{
  "num_hidden_layers": 8,
  "hidden_size": 448,
  "num_attention_heads": 7,
  "num_key_value_heads": 1,
  "head_dim": 64,
  "intermediate_size": 2240,
  "vocab_size": 2048,
  "hidden_act": "squared_relu",
  "norm": "layernorm",
  "norm_place": "pre",
  "norm_eps": 1e-06,
  "positions": "rope",
  "rope_theta": 2030.0,
  "rope_fraction": 0.75,
  "qk_norm": true,
  "attn_scale": 0.139,
  "bias": "none",
  "tie_word_embeddings": false,
  "parallel_block": false,
  "extras": ["capped logits"],
  "init": "orth",
  "init_std_qkv": 0.0625,
  "init_std_o": 0.0625,
  "init_std_up": 0.0625,
  "init_std_down": 0.0,
  "optimizer": "muon",
  "learning_rate": 0.00709,
  "lr_mult_o": 1.5,
  "lr_mult_down": 2.0,
  "beta1": 0.95,
  "lr_head": 0.00348,
  "warmup_steps": 0,
  "schedule": "wsd",
  "decay_fraction": 0.793,
  "decay_shape": "linear",
  "final_lr_fraction": 0.05,
  "batch_tokens": 16384,
  "max_seq_len": 1024,
  "doc_mask": true,
  "train_tokens": 223600000,
  "max_steps": 13648,
  "dataset": "wikipedia_en"
}
Each number is 500 + 50 x the weight over the matrix's rms, rounded and kept within 0 to 999. Layers, rows and columns count from 0. Numbers have three digits each.

# layer 5 attention query, 448x448, rms 0.104, rows 40-51,104-115,167-179,231-243,295-307,359-371,423-434, columns 64-127
506440484490474545471412528493414491386478514551520405513415503648538498497586440491564484563458449490423464545496543446534477484410498449438521480451426526563477474458454593570502472506507468
468429397547464534458417497472520514462562445564554499530476501541518518527480563501501555589395489513428505493527488491582433463409536452468431430516513560499487486439443588477482468466501575
507474448478345499517535500537483472391470410568504437551428526512484492498741585579601496508435546452443490538452504510551474424430457484406487506403535492534491467552514526484478514568449423
514498452517522435473606514444489492605555446477572475530436371577483452471423432575561501592599511397446515518542587447530475547560477613464442599669594429445405491465575470481425454403503575
469542609503573411599591491630420583481543460415504640567535449472437471516410518532432501575502553549470495668364547550418573413514563534422565515512507499438489522503418480495552437460497423
589478566455466508545469568504464559419577413526559533451556512450432540552592472426522424587491615513504606298413526492482384519507549483537408490578498445543489507583576584547461595639486545
518525499492399529429509483472597431506473443499607546383488518483499507459495425500351535502544338534464535479453399523540443523538534641723587494557475640474492444395566498491512477519544505
534584315471532515523463485471396501452492550495628477572468445412598548530638525400393540554567627493495431514544517503536665466521445503536499517419547441444490492456567553520422543566491551
517475308564507423521354547491635422601497516437462556524422494393448552468685596412404488489394516471510505460532492671467471464519560479438537483548477441477460583514443577528516433539567492
534468595468545547535436528579555442518477537539445407414531436651655484499649584494627492524399537533465598274366494594492489456474468428508476520478539386497453490517546426487498554534587668
519567339437468609492445494446454535551572480455487455523410478425575574469488510446619596567478682524454365473549449461529492515545474538460518530539365404585529499461619508456412432509548475
464446452550515497549463543487437525495488490492499485571466657475593500474478511480742500486552591475424543529542514573420446501573509584569420438562521421518485489594387492487556586434538463
493493473433540446494544491451420438493512487478508487457466523551498473472493514514489463531493507476513458555515465478456481477471489444524532472444521508479495542465478520544481540500463470
484482496564516497515510557553567542461492514528490508517441497519491556538509543578518481499458496490458456483484497496527479496464511477514417496557497500498440503476426511490513468550496545
511454423458556460515608385508557513538470439563519484454497441484471507495482488578544497496477520491540468535526460506473462522480512532448557494514487469450401455488501456476503513496453460
522539522532468465436465551452504523597497488491531351421465403557498446485623504479467491543603496350503526472543590477545424457545472601463471651555499499448491461482557435510412377458463549
453519640467551485540571559630319585448550445526486597636548443422516508474602513502421474567466569528441502679422544531436593368445539537413544500424548515540486481479406536487603513566431395
527456556438468548598415589453498604474492403501521525400619547463455523583628468432591411623535543509487577262438467458402405576498536471498425519610449492636499523592543596507490613642537520
522571447485431588479495517466652430464562443535654545343500462510548444534458415566351484452624326532471568464530435539536369499558583606644548488585452704435479533393549531551544493492490516
578578288521588564550405534486444604464545585496618462640505381395537575556502512372369515605546553500508415565505567505547604447519417515567464522501578455443479511367612642509413546537475547
548455242537484413567456540428688456639479429503426619570434494416427574488531576450374560496360654515506491497466501616520579491580553497407514460597471311512371565550335611530538398565597460
515493703432401529499396566586636394534427581523486379385565349654642482524483647506629424572410513541430563187408453612474585432427512381555495499488543422507378441385638437538499506603545530
524541240534505681514489477518353499472567491480499381526454451443553525493470442494570598569485663553436393524504422472492518567515424582401583561546402391581570573527667512462438453543603449
483506374575540474495376592510417510516488493427434409490556650484554507495468529445724427426619505473418537521577578588431422440575490612529502462569512453550491565561390507491689616488505369
490552532511571398494444491463471498476491542493438540469483552424504490486403561519510493478505430563511493572396474496461522502485498505436500555505527516457499530532499465519496489488483497
476492483465528470498515499479445439458450479511506455476458484611507518469487481575511445559503444499474454580497513480479450511474484488501527487461512513459478497464462548569485489504473508
468472491540432544491472506505511513453484504511511457520416516507520539529532538530515505544412487481466482459532476505547486454490537491497398456555483501488468472464446531485514429541447481
505483471514498459529611385480529527451463407568491488463538459506458506502557516617533516491510488486494471562451480500483448501460478523378521520459518482415411463516524437438522511504457476
547554500531496458509454516419528506531515454490545389451434449613462440503567488501535535577599551305437503493567630430547462509532439610417479637573516504446473454482561428503401418412456582
473524583463561438575561523633403604464559422520487613609509421425478486481502510496402468588438604599470511700379483543447581421461550515431561509446550535469470484515421532516596464560506411
534455590420423533608414594460531576483534391512531535420576569488408504554636491436562402637517593517459597238419485528426350590493542491513409507612447427606476522582532604521455641673531525
546578416481356573482518468452598481510496435555642557377503564499481475533484442544345490486571336526496547529475436544561407509566546620648578463540431724479473532408557533528520455481491525
563591280531534549564456508473415609477486589491643461638510413450548534540560498418379516640584598498519414512534560462540649483542428519564465533475605426476486513399600631496400555537495547
537480290523494415532408580471617434653528474471439584561375525427441575469595548432427491498432618547550521499538495689485532464536546480471528483553458361456399552522415587498537389543576451
530467682464500564526371559604517401538428546495416372380529333675645461482566602530566457548411537532463585228373488628501513412421515404527500529471557408477405471446604444512485543578560596
499541310449473641519458482461380514532587501488493406498427475423554553471458444466615594561511630585436422510537426414507503570482471536384548546592390372583572538458672483453437493541582450
491531371550513478537391585476492539535514483513442398532547658478536541500470543412727484443527546476387515504581547564420417431565502593505424426595507453531494571588405505507620634502540427
536487511426598420502432528428475435521488528525385453476417535445517498425407440504522416509498447551534518619481466527491519473500496449526505520419592508507455549493551538553466541496527470
488466488428624502500524459443413465448468514491478447458473525576531469496475493477547445514488487469538477587520467504437462500544524476496511502442517471484486515509563557505506569480457475
497478487542458488506475539505509431504520542569504497531491532509502563512599511574528480479488491486482515445513516502551467502450563485465429449530497504476448438462449518467529498526486545
500478524452547423475606431553423504535484460539496513498525451444448517538615514603551470456487479521535438577493489493474493497468527510449514477410491508448429462507536471494481489457451455
471578463536433468432499532445570522508524416481520401450438440548485450487570537497497491539562519381489557492547574476540444520568508590475499563573523492433465482503510439531393408423484588
454519561476542460580566585633509613480541438498541599593529385406514531459492555502423495593455586567447476638395518562453609425454537476452506517464535533521450503484405506491583530577476355
507495610452406511571384585499541620445505400484518534418599588433481527552624483468541438620530536524457605289398483516426448507501564500473426514606455529588521501549525600507474555666534518
566535453467505548485512501457494440431511445552596532389456471510537473536494438571387490464614390503491575468560492523536395509534551600639552492530430675436497522399571501519527480532463493
584553345535621533523399503496314552466520626524557454617492450427537576515558556378410491593577547492522458574552533477512603425477429517553482503421598451457470491371609603483410516542478549
561469273535601403577452532450517426605534449519407534565462503427439574516549630429491513510458671509525473529537458617490515462583561461454569493527481310494369557553353567502530371495560466
565474617450461579513416551582627419525451566495503423422559325655659509567355591508637394574439543557497571177428463609459542471440481353563503518503517370475402492436588450526506490562554523
519561245472518641501519509503444514499563528515451436518474440458546520502421462447618582563448660533474361557500412411533513580532434507408535551569436392585568567537638503474420462548558469
484491412549509473531344548513464562478429504475460458492522645485549481488553544429658450445534476456433516511514533556444465465547471641512500440550509471543489539580405479538658611477496421
489498407398685449548498443506584500459494451472545403487506501678543530465419536433494627467589465534534531576475451527503439524605478562487514429539496453483499605470556503456419584492556627
519495528539619514549536558536438448423540497473524501517535552570463475455347553376506534442516510533479571542500474486589575458542485457521524410485551558430452502444453511517482548442500661
519543491582417539509502544646513518527502441514526576491481463488479507441469506592555466549551483518533495395533477603498436496516494613553494505555540421524503492486459505416556432497494560
545485586496560484505552500545487597473542456472485538589551461478421513480479524542602430451494504503554465447535560551455535452441516517468524492476490439453410446595465478427551440507564485
469571551535371493521472509483461544506503523486482503476423473475510496486581525460455497520579539395493535562533609458537521479476436591466517484544475589471487507539526414501469446482497471
523461577473450388530504560527453602461475435533498542498561442418483528506574478498450487597466540523481468630452475572476522487489491558447518533465549511481430481521479477536518476586532467
520509512401384513566414577419505590518512456539490548418491540459446515547596478482506448595464496485511495302464431519469379565493529500524411539584457441517514550577546620478466567584540556
526567453506487586482501517445581477469494430554575533439531484466520513487457433511435498542600432528504526492513398535532466483566551588595548442542473621392456540507516504537515467495463526
519550408529626492538509489540360484486534594534541467634563398406548502494458489414464562586550535489500456555506567459504592490507491465520524444482585445523461512365570583488399552491451560
541484318547516433515447481479571448607509430530415548528432514464487568475574498461483542505435620472503467523558494647460548471491510479459501445542469382479463532526377505535548437483566484
443449639510484576527389557579543420502468558529491456409512360591567468471591599471591460542444500521480532266385540632505431406398503416544449553468532487482431485470615422511531520530528539
512554364445489537475491546478382470457550542532516463488455464443508517511504422474560526519482656488410461543504430457525457519468473591437503477529462437576600552533605497453429470548548415
478525421471489486520353565463395580506495510485446463555519638503470512442470551468654455507487531450441468483551562571447432512519507512542505479554540437574559517534406496466610589469492449
526477397538355444599467564488632512413466465464498468492444488412514605497564568493504578578489525421524477439580484610477422457672514598455476393549547552510462528448443449544504493513528485
529413396436431504442395593487423533447477455486510503487435517445474480472619462354432444604420521411507561421531489471498446398475438489601516450492413517494595480470471427557545456594463476
498517531463406492524459509540589558470466427449499416579370506443470428531637539459499484582435477486476463429543458456481525457535512543451389518565459525440496484463432469522587464566363483
518467458446408495535499402506493437450510515560475477590439546448470492444654486519581470509412491523518483528466497565526429540470443523534583431443444596447475510458509496479566478527520445
511492544553510490510522459450515526537584518504474446511491428541438467496436468480484495534586568439483444522537540462494513498485536492456547549560550472494512486495473490520459448424402520
532482584461614440485509548545391537504552568485480639571563429456534492515443458497502474529520524506574561641489535465488581469465497515440478516424553476534468505542485561462505493525425385
540508570479429519590463496451472473501462516488466527444536558410492525549629490527551499556489569498563476384464491523453377521501547537453368503562441507492522447534607557478507530588467494
550541549539451568434538545482550431471535453474633523403525459507490458571515466493431449541537361518513592454447431547487467498566513580636495551558449600455513507387495539520559488575491460
547510401480460507505494508478459484453518601500507455544395474383570519543590476402371524580550530520530511444567525574562508462481406540586439527477532491475468485478596612457421487511479535
551453311487436429557455506523611528537519411542469596549458517490452537541489563427420494588346647511496483516482591502593464528565537471427475443605507408465376621507419482550544432504595488
519521584422596529457421491594579451542510571522520492433534347586606515511404677512663452537402580534530587246409399587522516449501489410555490558431496411510420495400494502451481506583524489
526517371485484608516561513474410483488565485542492442495468424477561491494521501505598599625452596551453418502486432513503499570560453563396521490502439448571517558517606540492419482496558428
520536481534496491506430503521442510429452523435482516426521587495514550518545482470610479439576505499428481451539556493410442379551491559515449448535464532522480497579422459493654606494529376
475517441456618373485486441351377405543477565505587460460472582564439512423448471462477467510610411487501542673461449472550513549524439596481543433509536571414415573536600537481465542381518528
520555430520622441563476513400435452467572522431596496553428485529454549453466484400515533535519494497552609535492462540498465528560567557564506454527542483468490526481466587509451553508511627
470573602543420542504534520590512426498524468452400603531505497435504452502565524453455567553572517491483501436433515486518570507465485473468467514471508500533563482532566471419526499561488505
475569667495553427527569463563501474571506456507515574518640482521456422485495517520560467464486470520549482527459556437457521512487527559414532460449514482552466518546524496453541416449497510
425511440521400502524454570448522490485493448483539474486448422516518477458486502476494534486467517430517432515556536523471447493582456523528484468557522547506485467471505467574505397477503547
499474570496515423547548516637467566471563440534560555607509417490493463478543515525441543519450532540468524601412520570503564454522538519467491504521513547561432532457451501453528524581484434
531492560414421522564509571502595513455504377547538558452532531449477531475560436480596426586516494466455594349449436453413393526509521457511417464596443492558480511541500631542478562607463486
494562427521407580489536468467570515493556411539561516367468497488518483558501459509364516432578357493527541520526451518504447502535505585577548485596422671449455549428527508549507469514541525
535497345526534516533472484509441535504509584506558525565467454472506551513534494476410504559552521524552422522531519460473571452551442502559519492485534441427469519403562600510432515468519475
532490323480473406484487554469584502587506481499420582510416495418485544500569554430415514489405592506556473461548459633470492422505518508476514513589440418503473542532358571480551392519570457
493480669505512540506456527541576469480440559576492464385562333616601514549601538527602481569442509494457560259469500578464562466421462437518481526524549440481410520488524444541515529550580527
522544341444470592477486531506391526477533474547457432527461459461525542513484493455639514563498603557475395517505457446493476538492399526456532534563445453523559573499641504431439485563590458
# layer 5 attention key, 64x448, rms 0.107, rows 39-50, columns 64-127
486503533518536470486511545527475488484536502501524481532525480486514538506504537503498505530501462522464514487472465533561530482519466468485530542529497547494521497508539426514507518473467475
475466461493558525504473515484479425473509466511523481486501467562479535499502480451445545521501462451489508546555487464501493454469532531499458468502483459500529485491532543514531503539549520
511506449484489491479483512477497441521576499462456544493445472438504537520465478416442516523537543560518465493583418499437511514455560460527428437550538492524490480478453537499518509480557459
495505562486557527479455557516471565460436507459442509494599545492513412505549481655612437530491526525515475515493528538504471538470424540424535548501507481476450550537530440495418501438428460
416580539523493417352510548438539464482582562472500495509350595534401446481473554620457595495665522537423510447503537464575510503540394583441462604509539457518488563419505584476555609495393457
538469469502416564497447554575632550503495437564408466606571511530477463491485486393550462556374650419483643578495599595404448464596552535378486437499581606442428493510461548539427337554478595
495444471532441615676395491413468536456488609566508517531606584556419533655402535483536475502457416546524504335535443494386408479453658573470467481514462400610407622532545554636507541560653428
510538421537400452447544571560361538577375537452543559456404466555387632508501418556593510446504438534454615570516537494491577438480544546589602497560524698488595479386582669709592472522493554
458447506467491513497440461330598576525432461409639476496559420581614410574573495379528562614582447463415499558368410490596460519671598428529528472581532428493617445509661496276233443614444493
521449522517528522346378608425524430589569546457347523449513614417497544493531466420441596544574559602475445356540738565432525679497554419533452509487389396340621510462440513542479492427370532
480476613488603536510376536620405391637335340516362559313567613544557344609437681612497598481366451396654597501471541493482597682393660348583492549576506543616605438590611457635473441541365584
521521421465429469505396515621477484414559410466522553405461567504410446535503363504601409474577584525438540606475523413276526532425570432396517540517622403519598510563545438594509439516705569